Each number is 128 + 24 x the weight over its row's rms, rounded and kept within 0 to 255. Layers, rows and columns count from 0. Numbers have three digits each. The size before them is the row's rms in percent of the matrix's.

# layer 10 attention value, 512x512, rms 0.0619, rows 121-127, columns 256-383
081:149060104117102142156090140106134117155102153129099117122139167106132107158141149056120112126111137103142126139159131100121119120102140145123110089124143146116078162125135132103122140122101160119134135091092137124147142098152090120123166134120148116159132113103120170145093131095119074143172108127052160059147142105128133085128149109119132136154155117127146093115117119158126134137076
087:141098137133106081075158153081128121104091150121137160153145167149124065130139115139127161121136141112158111150155112077154098150111107122118154136114145098153152058120105138099098116134137071083164136123131117122176104101144117132139132098134118130100151106128161119155093053184090165132131178145130170150161139122127122115131152152150108074098159162137120068118146144112114146138119
080:144130160111077164161127138117113086157127123093106138159155108157107133138190145101107123080088105121155076128152121128120130125164137134152134092151156149124124140096108108116115129096136143086133081114155129127211134086132096144107137138097139155160128118140188086149091146082100107137118139164126095156125090153159124177106113136104129076139147115126149130117144126150112195124133
085:098129129151133142093154127153149120129160131110141153136115113110146155108144105160104162114143091123082159135141148124118094116105117123118148070149126087150133161115115136168105167126156153157128101111088120140115107128129120142108144135104093137186141165123120135100096174125153135128130146122128133103169116114091130131125114104125135167126120153080114173095132108131112109084109
082:126089124122155096153137092122149180182149105150142162099117115132112114179078117089104110136139114135141135132123102134120168167115108153154111169168111149141129082165141136157096115117151079155113107157104097121139132152168078169129125117124121103136152154109124119127118140103130130162097146119105128136113092127080140106106106145168148124142145130110115111166133146117149148135121
084:114124138127093121132145138144154109127139155168126051096144113085135136093121137064132086090148152149109150127105156121110136074131170104158102130140114080152127152194192126118127126121122088141096141122121134086097138146135148131108119160132129099104129138148093151130152118144124097122137093111138140106139128124130079146130131113122116183145144145144096169117131144118176095120129
079:117177135150079163136117150140148082136181134125159155078127135112175137140099132187135130148087081100141131113157122132096118146097120181144117175111104084125093145113126134143116122082161149144149116114129116145108107168119156128130104110109142121087179135122166156100134164130134101108162093150091135113147127148114128179126123143139099124141099096130119185102124151108094136082117
# layer 10 attention output (transposed), 512x512, rms 0.0806, rows 121-127, columns 256-383
076:119099115171108101099146133160103151131160126146117122106120140160101161051139098117100124156140166123163089170088115146119146137147130117163179145111150135182089123134150125157130149117074139133128121131139125188111130160110109114138118125146133112075147103158133117148103122128096101121115107080124155126142093134169097090141120143116127104187157126127137151106106124130121126143100
086:150132110105117118087138134144109127129145135118099114139159100148167100098098114118142138122131080112121160110156120137131128108154106123127103105118120183124125144073178134124140143180101112142114122090080147151166103120144108111125161156142161141132137170115126145137152096158127127154143107155112117160159143107147132132180158101142067111096114142148150066159106125112142139124135
077:134126117082150148163136142129131112134152138117104148108146114110132092151143112114123125140113096114141126158131111137155116121133126138144139076128144101159127094153163125071145152101140066131149093158140150116122086164140160136093142114123140136160136131124115146127101124129120119119145121149102122127140086106107130132159122092143131080093125122067148086122079125155151109117144
082:142147115141147134142139160138138151100119131188161138145171094158132130113101110147111158130113128104163157150127132102135110090124107128109098098111141133106122080124161125150116159123104094132104126115123145123147137140120120095158150131130123134124081138121191143085104120138139119116121105129104089120127117155150131122112139104109144136157118144112137147105128132105093130084125
075:138142123133134118146125155116090150121115128103099154131109110098080124145113128135149132119128123142146142116108089128130177111108146137124138119138115126165130158139079143117126101121134162161099108134125125116119120148151160158142115121161144126129114081150153105141146112157104134161142171088130142139129107143093142134116149207109139136119109117115144113109121139123139138115108
077:102148130149134071077125160056163135112105134121120098129084133128170132109077128105083132097165163128129129112133142140106171109141140162129141166151136117097124138160107130134129105142153132112108131150154114108073096129142135134110116126117126077132129129143126157080127143126104098121157108091124111130138125139119092120138073121146134164179139128172122130115167132150142155134113
075:142113151113107112144141133093174166132110093122172156117092104102108132149142157141137149125136093088131155090142109132177142133093110137135132128080105129155142154144131176095094140080133128150150116144149153184107168140140127146166154141083163123110144141146147116163149108134127121117107110137094182149142172139108121143118128098128139129136112160129162147156131148127087111142129
# layer 10 attention query, 512x512, rms 0.0499, rows 128-146, columns 256-383
098:118103149169112143095137124162153120174144145117158141117142124134125131131144130117121130163137128088129149175129064110182152153149130144151132161132147121090177104132133096140125099130127137110096115119116097132153133112107166137154111115115137125088150112133125120108069104115139110146100125092169118053156091186110136179190135149089133132114133127105164138124125164148146163160147
092:114135117090122146155114141138127134114200137107124095120131098117108121136127119133163131121137135164127182105140088113117146142078111147157088143100133122174109171161135109141080125111143101123130159170129142128123135100173127126123134143120066110185118161119153166101116103111089150101163151152155139154141119146107140112133146096112137139132139113095144115140142144138156125119130
087:130145150169138080076093137134082134127069104119180132111113093146109165127150103124126133161130111103097133132087108120163132131095134091112099112150091106124163113178107120134122119175131149146101128126140109167134161109105170098144092123102160115057117097173153074123164166141144129115116146105115128153115113117169113154131127158118134146138119107107147162093128167101109183117145
110:110112162123101121118133109145140143114077107129186131121154123114093130168110136180154123116111092107105145144116125131141115095174082119128134154120115116127124102142121133068143119146148117175151101141131125124145134119115110126102119191140132169154128141188135124161169139111156154118135107115059098151170095136114150094137115149131146131110110165120094158126131148105147135129138
107:144132108111107114164117126091143124120144134119114106131123153098101067107138146098109142114143135159135146136135155134080109146093127162124143094106104135168061157085148184176111178101108123130142151117182173099150104126118128131087139090140131137136101144117111170151153121120116127129104146167144164172105177135123142097079132048133142126124127121101146118126116045138098111163120
098:138127166131138140066087111149117153185137147111178133151139075147119119158118124083169133132128136145143112090159122123174133127131150128111080113143125068149182109092127140087169117148122143160102109111112066144123098109118106153138147131124106153118155104113136108126115146119144125161109123101081136143122103090090129134116120138145140156129113130158132132152143172131100115117132
102:105120172172117125095151151141139151152129083150178149080158132123124130101108091151130101174092138095137124133165101114144128126152126129112115112133105077108175111156111123124116121153108103109137120128145116122141093143113084123114128132159102133131144120165121142163108073136115123132117141117059098128145119167127107158124124142137142134121121148153111107137110164124125137123079
097:129131082158188060107140106124130160118118125101157125113089147108154116113163125125124127139106126149089162133106140141096099093133159112100146116179145108095106141110141154151138155173111130137107100107196114159120124105157178089142130183115145123116085126115093077155190161141115122134157148083134119157108135139119135132114124138128105130152113101144177123114132114094154131115157
088:114103153146130139103139131167114108135096124151163131154130122134158174122145090129136115109128142082106106155119121092187112111141097108116124144127133131112178124117119106082134086149139101162132089197116119144120172133098114144127137096142160131130128114173128091136114159124137126132101111120108126107157073100141117164184118144118137112107137144117085144120127180110122119121152
094:151104107149154057126167120129128108111099158133185122136125143082144166157108126151140138118158138141120086116135120133099149096121136156087142107175092128107152189160141115129130111111147143114147107127145133131125190161135074134116115144151138119153091120153079153134146113152167073171129124160106130114141104125176128091159144169145169151109153152181171123132126122129110144110136
080:162119136128160138145118139132119137149154131131129125153118119147115117111077098099125136105157145120137111126147117130104133157114106113137098138147139106169118175119122112161140123114163121145142125149128147145107133107106125103098128139098132137145070139140133126122136155126090083146113137116130158120075177110132126124087149122125129114133136112143145091090117141115123114122093
104:155125120141121109145126126085142148152130125111106139157107130118095107154144130165139145127168105091149141152113145182108136133143133127144116142106148118148125108098116148125154146109152121125122117095186142128149127132123118129122131132127121151148156155136100146136111134141113130139169134140070147125119132162079120126089142104165152150126124091112132118115142108097123129131131
103:133135092153144090125173122123139162095090091125157129112128113084134156131162108174118115142195100108092154134089129128161166113158144126141144155148131145108112113123123125131132203146128106117160110157145131139140156104140098115107124122139135136149132169210084166116142158116144136113106116132068153166184113112142108079141114114136139147110131120111151130079142107142114120168122
091:121109147111098142110110127141158120136135165149163126160084097086107147084156115137126138123115113087115106130135056143120146174111129154104084175110119093158096110112147099118123120108136102128135129148146128122135149157101134145130127107129134119111118124137090089150118125094128148126152125148145142123146159152150178113127091145115184152134183111141120091112117149161111148105133
098:109144091155123095125119155142115130115125120158156119130134124122107173142134161147151118074149138119092120104095118147152146122117157102126114159119117132144115109116133137144160133104117154128125098128150121118128144121145091072092121125145105159122143167111093187102116109133123172133094103168123134171145108141111077091132122139144156159108192103127126147165101124167135119143143
098:129093066119135137129146093092152111138125160139099144137128151102120104152122133184167157136116128103105154108059132140136127116133127075142140174100108138162131142149131138133123186092123117119158122144140120108083171160128081103110144114194080152172137123155083146159122124089083129105176078145110123108152131119108112120142130086149134116125121143128149139161158124126144130107131
090:115131164130100136139113153150111124099120088170140129137119123138122167126119151124126102105092145114111101163114115107147131120164120163106079115109101117129132108159141113093125096155107120119102127140109084135130143139141151130182134093137152153117106125141148121098111144139165130098117127085151121121132107126115144158163159143127124146118138141147086143147110120126117158118171
096:108164141093124152126128094143161135129143075165139125146156101119118109139130142121160120136097146144148104094114165074142124176134105102125136151091079128187155129125143109124141110147113136155114112112082097143140134121105107139129133117110150118132096125133188141102122170116183133169137107094138157139123127121123149129151148088107093128155106154116096143154180137108154153111132
091:137130100111143106179114143099135136090126146118108122126075157099106087145124142128120156117141118151145139133096182118067148111106146132145176094120082133140092164115110181158130152118127170093136142096145140138107121145136118124124131119129133117144112134110109138119138134116118114112120111126152155140133151117145115090119155115133116152127140157160177135103117077166112118131135
# layer 10 attention key, 512x512, rms 0.0484, rows 128-145, columns 256-383
101:120137167137129120138139125130170110142109118126137140122129158113156125107121126130120132113126100135108135179130141135124131129131152110123124110140159172138147146134095165152141139127117132093139117085118167105084095127125145138106148102132123112147164150143092184100096131125131141166152150154132142131113135143151141103155117130152117114144085119138122114113134072147147039172118
087:083171106119184121079124135134156131138151090162151121111151123130153094148133133136151115129125121142095123143103076107098130161120075139132123108139116143134122150113140113104119093141145131065151163138122149175148139097170164100184130150148094124145147117137138137169067126135154137105132108130135140096126068127097134140144100194135152134112161176140134153156108142114154111130156
089:132146160120122134151110146128151098116154120184125071144134157098107154145055134124151184116087129132173140130134151109117137121111147118113130135110105129116134147136143137183091149112113096136111125095103164157131135104154128147067144127132094126109121144127111145103164120083109124133104166105126167119124100162117152135104108109110125146077114122081138116073147135122122056127102
107:113113178130105137140116110128142127117123137130122122158132106156136137141126136159148155128094141124121116123149105174118130141130145134122134149066131076126154120111119130129119164138082085129148129122119109096063153127141106106092120131136131131131142120149151102147170120104102147189113129132151115120149131130134177145124155062124133120101144164123126121155130113119108138118108
108:124101131122122134098120131104139165110139098142131151146084140141122117095121143148141125149127155117170099190122094086132130136121121141098141141119075115174126069161124166118091126114095122115136139141164089133149163133095089116107120117107161138120111172126167116114160162099118120124110128167125151133106143109120108146126155120129144084097112101124141088079158135122150144140115
098:130114146118138127121121091136160098175128163110127118114142118111087134150151139151145148147134107197067146105182147132175103138106116096095142117128167102115106118096144142090147145105130180128136108130130121168095133135128174101134136154104118125123146109119115097133099150109078107143151114109119131089106146134134122145113119139135117092138163148120149154137107117101095087112120
105:147145154104137137119128169106185138150126124124121150120148122103109137121093145104094171127128152154188101106148118123159187117128166162107115087106148108142094141131151137148106165123132084123100129173144111103124123132129141113037118134137095153125181142131127151136111149121116127134109124114114134109118114139168136162175118099116128148142107192093141137130113135156132104146117
096:113125144150156094120140177129127093107092135142137088078129161145126112097092125161162120126103122127119136095131117152113117118146148103139126135158163162144100180133115117105130128144167137135136111103125135167089140114133135099135135103131130112085098080126114096129134144102143129089148115116110139074124121124152142115158092178115126109132100118121091162137111125132135145128134
084:197099094129133097151128154169126101127088135107152100103151122110113100127158134108129121105178100110098137079113124162160120130126158151129121095125171090113107144108149091109142122099130143155144140173121149164129115093153116139203160155134158147114105155137152108114116070138084146138108089116124132119138138138160189129130091122130091125137182136130100169168120138137092148128121
091:117118110131172095105184134131147110130105140104150127076132130105113068129173120115121098131175114133096121107102118143128137102147146131119157109188165128133099140134163105098161103132138168157127113142145124116064143147132144085168100147123136134113122140110114120145094124139130117131136104119108112116131113130149138123126156154131110117132157126143117162224143115107117175093165
076:134135143124106146119110142109135103130177120157122105162132117120124189151129104123126180140113133119153126169137125099139124128108145139090127123114095133130147141150126137188113124124112120122152168088091154106169126105135135151124195126140100101137133141159131120112131118118132113146122153114147151166124128104090096144091129089099142095117115119107150084072106127102131101098094
095:097135147138128073122136150134165155117143117091146135130152148127105107133130123181124098146134100145096123102128087182137108079113138115112145118164167116105162109095158160106140127064132125173140109139120133111078127128111136126148130119123100126128123142083108127134108127129117145156132098104130094066132088160128123133154141154117148122129139138136098171171091151138122121133112
099:150101112115117101140089131137150190118115096123116117165159138128120096167136132102145113109135148119139168148110119088169126106132158165132100130141113115126110110110145137146097145115142135110143154138156113146165120087129133166141124086148101166160096203122116156136183117098143142122122126135133142161066143111110137121093125083129145120135171134125127127151153124082144168144149
095:157167113107104093117139124151128114135124087187175115092141125135095145122164133154156079119153139140144130130146145116118133126092122162061147190141116130115157111157155133132151141160152132138122129132143080165142093081121118099141170167118134135124100128140069112103118133121141128146065124111129126112122098149124093101065124125120174107132136126157141112138118118099142068109127
096:111125091133117131137135116123068124127137118105104152129119143125120143113129119118139128116144148125147109142129161125137143127168131161122127160114166120118141103144120166125110094136102126129151116123135073128142114134155104104111085095149146088117139072152113143146127193130089141216105115112149151105128099109092134161142143147153134132124101183110091136110127131093119135131154
100:148110098136141113143095134135108144156115112113143134077126158156111130149162083127178162165103135123141136116095114123109158162135134114121137146116132125118103105128104177105159117099134133139164162093164100125152128121123109161132157124164112100131112126110128128173159135118164168086176087171154115125127098115097141128097152128116146108102097135138119128130107162132158137108114
084:080164131118088126132142138173087143103100109152123139149137118137124147096119115135113082079168122152090130107130112136116139102139108193187138141114131099099153114128153087117095125175151148127109143172145121151133093145132122172147103114099140139131123119145163141131122147157150163128093129109116094145176144155156093103142126136137140153138146160189098156151113134146117158162147
101:095127167102106120124129076180128134125102152141085102177161140137142114118138111161126144117125141171118106120139119125168114167105112134115135113098104092186158162141147096109131163124116142146109106126099154125128115125100159112118080106083114101136113126155118141090112109121171121123134151107160116136167090189153095103171134116137128109160130116116179181125164118123122146163134